Part of a small language model's weights.
Size: 14 layers, 3 heads of 32, MLP 192 SwiGLU, vocabulary 8192, 2.87M parameters.
Architecture: RMSNorm before each block, rotary positions, no biases in attention or MLP, untied embeddings.
Training: a variant of Adam for these matrices, 10111 steps.
Each number is 128 + 32 x the weight over its row's rms, rounded and kept within 0 to 255. Layers, rows and columns count from 0. The size above them is the row's rms in percent of the matrix's.

# layer 11 attention value, 96x96, rms 0.0986, rows 0-63, columns 48-95
size [116 115  98 103  96 114 111  92 110 105 115 101 104 105 102 101 102  96  99 109 112 113 100  98 102 101 106 110 110 122 109 105 115 107 107 111 109 116 120 100 107 105 101  98 102  96 119 115 104 107 115 124 108 107 101 108 108 112 121 104 115 107  99 119]
[[139 118 105 135  82 108 173 140  64 125  81 105  97 117 126 141  73 106 161 121 116 177 127 123  95 127  73  84  94 174  92 126 108 101 162 119 136 136 201 172 135 118 118 160  93 130 119 129]
 [223 179 171 187 165  82 122 151 165 122  79  90  67 205 166 148 122 154 106 111 141 125 158 101 136 186 170 165  93  88 212 100  97 129 110  99 134 188 176 109  95 122 124 156 137  84 161 171]
 [110 136 135  63 208 130 121 111 149 143 137 138  96  74 102 154 137 102 169  89 160 146 179 142 107 180  98  96 148  95 154 159 162  90 127 126 127 129 151 100 146 108 136 159 122  97  73  91]
 [183  67 152 194 147 160 168 142 140 117 173 110 128 140 137 141 103 112  64 112 151 125 171 124 207 165 203 124 104 109  97 108 135 127 141 115 110  55 114  72 120 199 152 101 140 125 113 131]
 [218  97 134 156  79 111 131  99 142 148 165 129 144 167 130 143 103  98  89  92 187 193 147 132 147 142 154 101  78 142 107 107 104 127 108 110 130 121 160  94 119 143 131  72 120 148 151 130]
 [104 154 182 177 157 122 190 134 123 144 131 139  71 114 167 154 116 131 127 131 188 145 148 128  69 136 103 155 138 122 121 163 133  92  71 137 156 190 181 125 135 169 114 192 176 118  93 102]
 [125 150  59 106 162 126  82 119 131 122 167 138  73 115 100 102 147 139 156  94 119 178  97 104 143 111 139 117 172 111 201 116 120 137 173 118 122 104  75 118 107 106 127  96  90 163 140 142]
 [158 117  97 175  98  97 150 159 107  70 133 154 164 205 124 128 117 160  94 101  92 103  93 130 183 139 179 155  92 156 134  48 116 154 123 138 124 154  90 137  83 142 125  91 140  87 156 132]
 [180 119 117 167 149 119 123 111 149 140 157 137 145 108  90 116 125 132 108 114 128 133 194  94 140 186 163 149 115 106 136  81 127 113  61 117 139 227 123  92 130 173 135  99 156 108 139 149]
 [179  87  94 170 145 156 165 151 125 123 179 124 119 113 109  92  69 139 116 109  94 130 146  85 163 167 113 171 155 153 112  96 154 147 129 110 127  89 109  71 149 182 138  76 113 131 114 187]
 [108 158 169  89 117 125 137 192 139 129 118 139 199 120 144 138 183 139 106 155 149  91 209 126 103 100  78 156 152 125  97 103 127 110  58 134 104 113  99 130 176 118 147 133 128  91 147 130]
 [123 102  81  95 150 149  70 174 144 157 132 174 125 132 125 155 163 160 128 152 122 152  99 149 114 121 138  55 147 157  75 167 142 147 147 117 125 121 144 144 111  93 106 126 110  96  74 101]
 [149 113 142 124  60  76 118 156 102 167 111  93 132 122 140 100  80 114 124 143 165 147 102 141 100 201 122 124  77 138  85  62 114  71 133 129 145 161 143 155 138 106 123 125 137 140 175 103]
 [114 154 131 198 199 122 160 158 175  72 151 139  93 155 103 153  78 138 104 107 171 139 183 115 129 151 142 147 127 123 125 116 107 107 129 143 128 167  80  96  82 178 131 104 146 118 108  81]
 [149 135 139 141 188 139 183 133 119 101 141 130 117 124 101 122  90 175 118 119 119 143 157  83 115 149  89 194 166 149 131  94 141 115 101 136 118 135 107 140  37 229 130 108 136 131 117 146]
 [118  84 141 118 173 151 177 152 138 133 131 103 124 105 171 104 157 112 112 136  98 144 188  79 162 126 156 126 140 121 188 161 156 111 163 117 107  89  80  83 141 169 164 126 122 120 157 181]
 [155 145 112 121 151 157 210  56 115 157 141  83 122 138 151 117  88 109 141 121 106 158 160  55  90 143 139 142 115  95 135 126 156 120 133 146 177 170 150 120 113 188 140 146 127 127 103 154]
 [125 154 157 171  71  94 185 138  85 110 118 165  84 125 161 121 149 125 110 109 112 139 128 144 131 112 134 161  60  97 206 118 123 127 108 130 149 222 118 124 127 150 112 153 150 129 117 129]
 [106 120 133 103 158 161 152 143 133 101 111 132 134 134 131 117 181 159 137 165  54 116 127 111 176  60 148 145 148 122 195 147 132 165 180 143  97 101  59 132 105 132 139 116  90 132 138 157]
 [185 135 140 130 205 149 135 146 119 135 100 133  78 120 129 124 114 158 132 105 140 204 108 151 138 147  99  90 146 151 142 189 167  95 119 124 103  95 194 158  58 152 109 174 102 111 131 120]
 [161  83  46 133 110 131 116  84 139 126 187 186  73 125  78 144 129 107 147  90 138 203  96 139  93 116 150  92 143 134 106 160 124 156 163 130 140 143 136 115 123 176 107 121  96 197  74 147]
 [127  79 146 150  61 163 143 104 110 137 149 129 165  77 118  65 164 105 114 169  96 114  83 154 157 104 177 139  84 124 140 119 118 159 117 114 161 172 152  89 173 142 133 121 165 153 103 122]
 [164  88 190 149 132 184 190 126 137 132 141 135 125  82 106 116 108  96 109 135 157 154 171 127 158 107 121 134 110  95 160 180 156 135 129 140 115  76 121  69 120 186 143 113 111 168 134 128]
 [139  51 110 107  91 114 121  70 147 110 153 177 173 158  97 149 136 143  99 109  75  74 122 112 168 118 167 115 138 171 101 121 140 166 146 143 111 159  80 119 140 172 132  85 119 143 126 170]
 [105 136 120 116 137 157 118  64  91 171 132  90 175 156 178  97 119 146 140 122  54 107  50 116 179  56 185 100 136 137 110 184 153 162 157 121 145  90 127 117 111 120 128 119  96 137 118 132]
 [130 101 136  34 142  85 115 114 140 133 111  72 108 119 129 117 166 132 168 140 119 132 111 114 176 145 140 151 169 113 192 108 129  95 175 147 116 141  79 127 136 131 138 175 119 128 166 153]
 [139 127  94 176 154 135  86 105 161 111 128 139 145 187 130 119 117 133 137 133  76  81 123 137 108 146 176 149 143  98 155 138 107 215 153 123 137 146 169  73 137  75 124 133 143  95 127 163]
 [ 97 141 166 126 139 174 152 137 159 116  88 158 194 139 109 136  90  73 109 144 116  76 191 144  95 164 125 105 107 127 112  85 137 145 164 152 143 125 146 115  67 113 147 110 135  80 134  77]
 [201 138  56  78 147 149 132 100  72 143 149  94  94 143 123  59 149 166 180 111  98 203  82  76  85 131 102 156 169 103 161 148 143 141 156 110 162 145 110 120 149 125 116 121 107 167 122 203]
 [ 61 137 113 135 158 143 144  46 120 102 155 137 166 105  70 148  56 146 131 100 119  87 109 126  93 125 112 140 126 167  53 107 123 133 121 162 127 145 130 146  41 199 120 105 155 142  62  83]
 [108 193 113 128 137  73 144 114 110 129 127  99 144 133 115 139  67 141 131 118 118 142 142  69  69 146  93 145 142 163  91  53 129  84 114 127 150 195 105 192  47 144 138  99 134 125 143 104]
 [ 76 145 122 120 144 150 100 117 129 123 152 180 130  79  82 113 152 155 145 141 138 135  76 146 113  85  97 111 148 143 138 130 132 119  95 158 111 138 119 180  66 117 118 112 123 139 152  70]
 [ 74 181 102 149 187 158 112 115 117 166 173 149 134 119  95 114 103 156 136 108 159 108  80 111 183 147 180 108 141 155 158 131 123  98 131  95 150 149 165 179  85 123 124 113 175 126 119 159]
 [153 128 140 160 108 139 145 140 145 138 119 102 138 111 211 105 150 155 149 158 129 158 160 128 112 121  57 108 139  78 167 138 122 141  94 105 125 151 174  69 135 139 124 165 141 153 140  90]
 [118 112 132 168 128 154  68  67 178 164 133 140 134 114 109 131  98  80 131 115 154 142 114 113 178 156 142 162 101 160 143 133  86 122  81  52 177 130 185 148 160 213 122 114 101 155 140 160]
 [117 142 160 151 116 143 100 145 143 150 173 155 131 121 154  83 141 164 173 134 123  91 173 122 110 129 111 160 145 108 142 137 142 124 127 115 110 118 147 112 114 151 133 155  93 177 164  48]
 [109 131 153 125 132 121 168  76 103 177  70 131 150 136 144 119  94 167 166 138 173  48 150 183  93 170 152 156 121 103  43 118 122 120 134 121 127 122 118  57 140 140 124 193 149 150 118 130]
 [113 133 115 105 157  84  91 145 111 148 143 113 156 100 111 133  95 109 181 153 188  60 128 118 119 100  73 101 126  70 158 113 107 161  38 168 115 155  91 121 116  91 118 117 145 103 119 143]
 [100 200 129 106 183 101 121 159 103 105  69 146  87  96 137  98 128  79 145 121 111  96 138 162 132 129 102  89 102 131 155 125 152  90 121 174  83 117  89 144 138  76 117 145 135 113 156  92]
 [149 102  85 135 111 119 121 135 121 116 191 113 102 132  72 134 126  94 133 122 142  98 127  92 141 169 163 151 117 113 143 107 134 117 145 124 166 105  92 175 109 163 134 143  99  89  64 119]
 [121 112  79 185  82 153 153 142 136 109 173 138 211 105 118 146 114 118 106 165 177  89 129 130 115 111  62  89 154  83 150 180 112 138 106 107 132 122 187 158 183 138 142 104 135  93 129  96]
 [118 191 143  86 149  74 119 109  95 120 121 124  96 118 142 164 129 177 133  61 100 172 132 162  53 148 108 129 165  83 119 139 148 120 169 111 127 146 118 124 105 125 118 122 149 187 118 145]
 [147  70 146 165 100 138 145  80  91 127 161 149 113 156  80 138 136 112 151 107 169 157 189  86 133 187 159 179 137 138 151 121 162 130 135 168 169 146 156 136 123 180 130  78 213  92 108 108]
 [148 104 113 148 101 193  95 106 178 172 104 157 147 115  60 106 155 119 131 121  25 111  99 102  57 153 137 136 111 133 132 120 161 105 105 205 179 159 133 155 144 164 140 102 101 114 107 113]
 [161 120 114  46 132 103 140 142 137 113 106  89 188 140 131 150  86 113 122 151 161 113  98 130 208 125 185 102 131 139 209 113 116 157 120  57 157 149 108 153 118 134 134 142 165 100 106 151]
 [132 151  94 164 122  99 105 131 120  91 184 109 135 120 103 137 138 118 140  87  87 163 190 109 100 194 115 136  86 142 141 115 104 144 140 108 127 127 104 132  90 106 127  77 131 115  94  74]
 [138 152 149 147  91 106 113 206  70  97 109 143 127 136 135 109 156 137  86 140 131 111 124 142 105 112  78  91 140  64 195 145 146 122 102 148 113  74 189 182 137  76 121 131 147  90 132 123]
 [101 135 192 100 160 124  62 132  81 177 121 155  72 133 159 192 129 102 142 134 146 133  90 111 133 171  87 110 123 159 186 134  97 141 120 108 147 111  86 126 142 121 131 107 173 156 117 157]
 [140 135 102 154  99 105 103 179 115 105 185  98 143 154 138 126 150 191 109 138  95 155 155 145 109 114 131 145 181  83  83 128 144 166 127  91 132  89 184 132 112 149 129 124 108 155 134 104]
 [105  93 118  90 164 109 111 132 174  91  62 125 142 147  72 113 175 131 103 115 124 106  87 159 124 100 113 130 179  95  97 148 191  94 142  99 145  93 147 144  97 134 120 172  79  80 123 143]
 [ 92  90 117 130 132 141 170  89 191 109 119 149 182  97 133 182  81 114 160 125 139 148 111  71 189 147  67 163 119 235  36 110 118 139 131  79 157 140 134 120 129 179 139 135 100  83 133 132]
 [158 115  86 199 146 158 143 138 122 127 112 145  68 132 105 121 153 107 132 140 185 128 135  83 153 135 100 146  92 152 119 155  91 130 110 158 138 132 169 161 129 149 137  77  95  88 130 115]
 [116 137 101 158 175  79 119  76 132 149 129 121 116 147 103  91 119 140 163 100 116 103 134 157 124 110 143 146 104  81  70 114 163 141  81 120 157 113 160 136 129 137 107 140  99 131 138 102]
 [108 159 128 152  62 193  98 180  74 139  80 122 152 125 119  90 138 139 123 124 148  87 152 148 102 145  83 121 141  83 174 139 127 134 132 129 118  54 152 166 139 141 124 159 122 115 105 140]
 [142  88 144 141 101 136 147 148 158  79 209 111  35 181 204 135 168 124 106 166 170 121 124 144 133 128 130  84 134 123 144 120 146 179 111 140 118 139 119 118 119 174 139 119 103 176 110 109]
 [112 127 159 121 142 146 109 108 131 135 140 123  77 154 145 141 111 158 142 130  92 151 101 119 136 107 134 127 116 129  92 145 135 108 116  53 102 120 132 119 117  88 115 130  97 155  73 148]
 [107 170 126  79 114 115 167 118 130 111 151 146  78 137 185 125 173 104 100  68 132 131 126 129 132 220 127 133  91 122 193 107 153 125 141 113 156  90 114 163 100 155 137 110 122 163 109 120]
 [ 91 118 133 179 145 124  87  71 175 160 152 149 103 119 122  72 149 129 129  79 116 103 130 178  45 127 187 144 101 120 140 163 100 124 134 134 118 139 130 157 105 159 111 110 112 194 136 119]
 [106 196 128  64 182 105 139 170  54 127 122 122 140 158 100 134 102  82 112 139 173  92 134 140 137 127 114 101 106 134 144  94 128 108 126 182 108 126  68 145 104  27 126 126 177  90 145 143]
 [149 131 102 119 176 132 103 156 123 132 112  83  59 116 121 126 178 141 110 170 143  82 131 127  97 147 181 129 132 109  82 144 150  93 105 115  88 192 103  54  69 122 125 137 104 155 136 146]
 [174 112 114 169 149 110  74 126 169 194 165 137 152 125 156 208 167  85 119 121 127 141 143  68 131 137 139  81 134 140 163 125  84 177  74 105 126 164 127 145  88 122 131  66  62 114 104 137]
 [138 135 167 169 117 137 128 123 155 199 108 127 126 139 173 113  87 146 126 171 129 127 151 136 131  69 124 159  82 126  93 129  79 170 109 116  87 102 122  69 140  81 123 131 136 170 144 150]
 [ 68 112 150  80 144 146 148 113  89 166 106 165 187 133 149 205 136 109 176 113 174  83 119 110 152 139  95 113 195 187 135 148 159  84 158  89 102 145 105 142 107 130 136 126 157 101 148 118]
 [ 88 121 138 185 116 160  91  86  98 148 152 183  99 148  99 114 110 113 144 102 179  89 111 138  99 136 105 180  72 101  88 140 115 142 101 137 148 122 156 122 197 143 140 108 119 151  94 126]]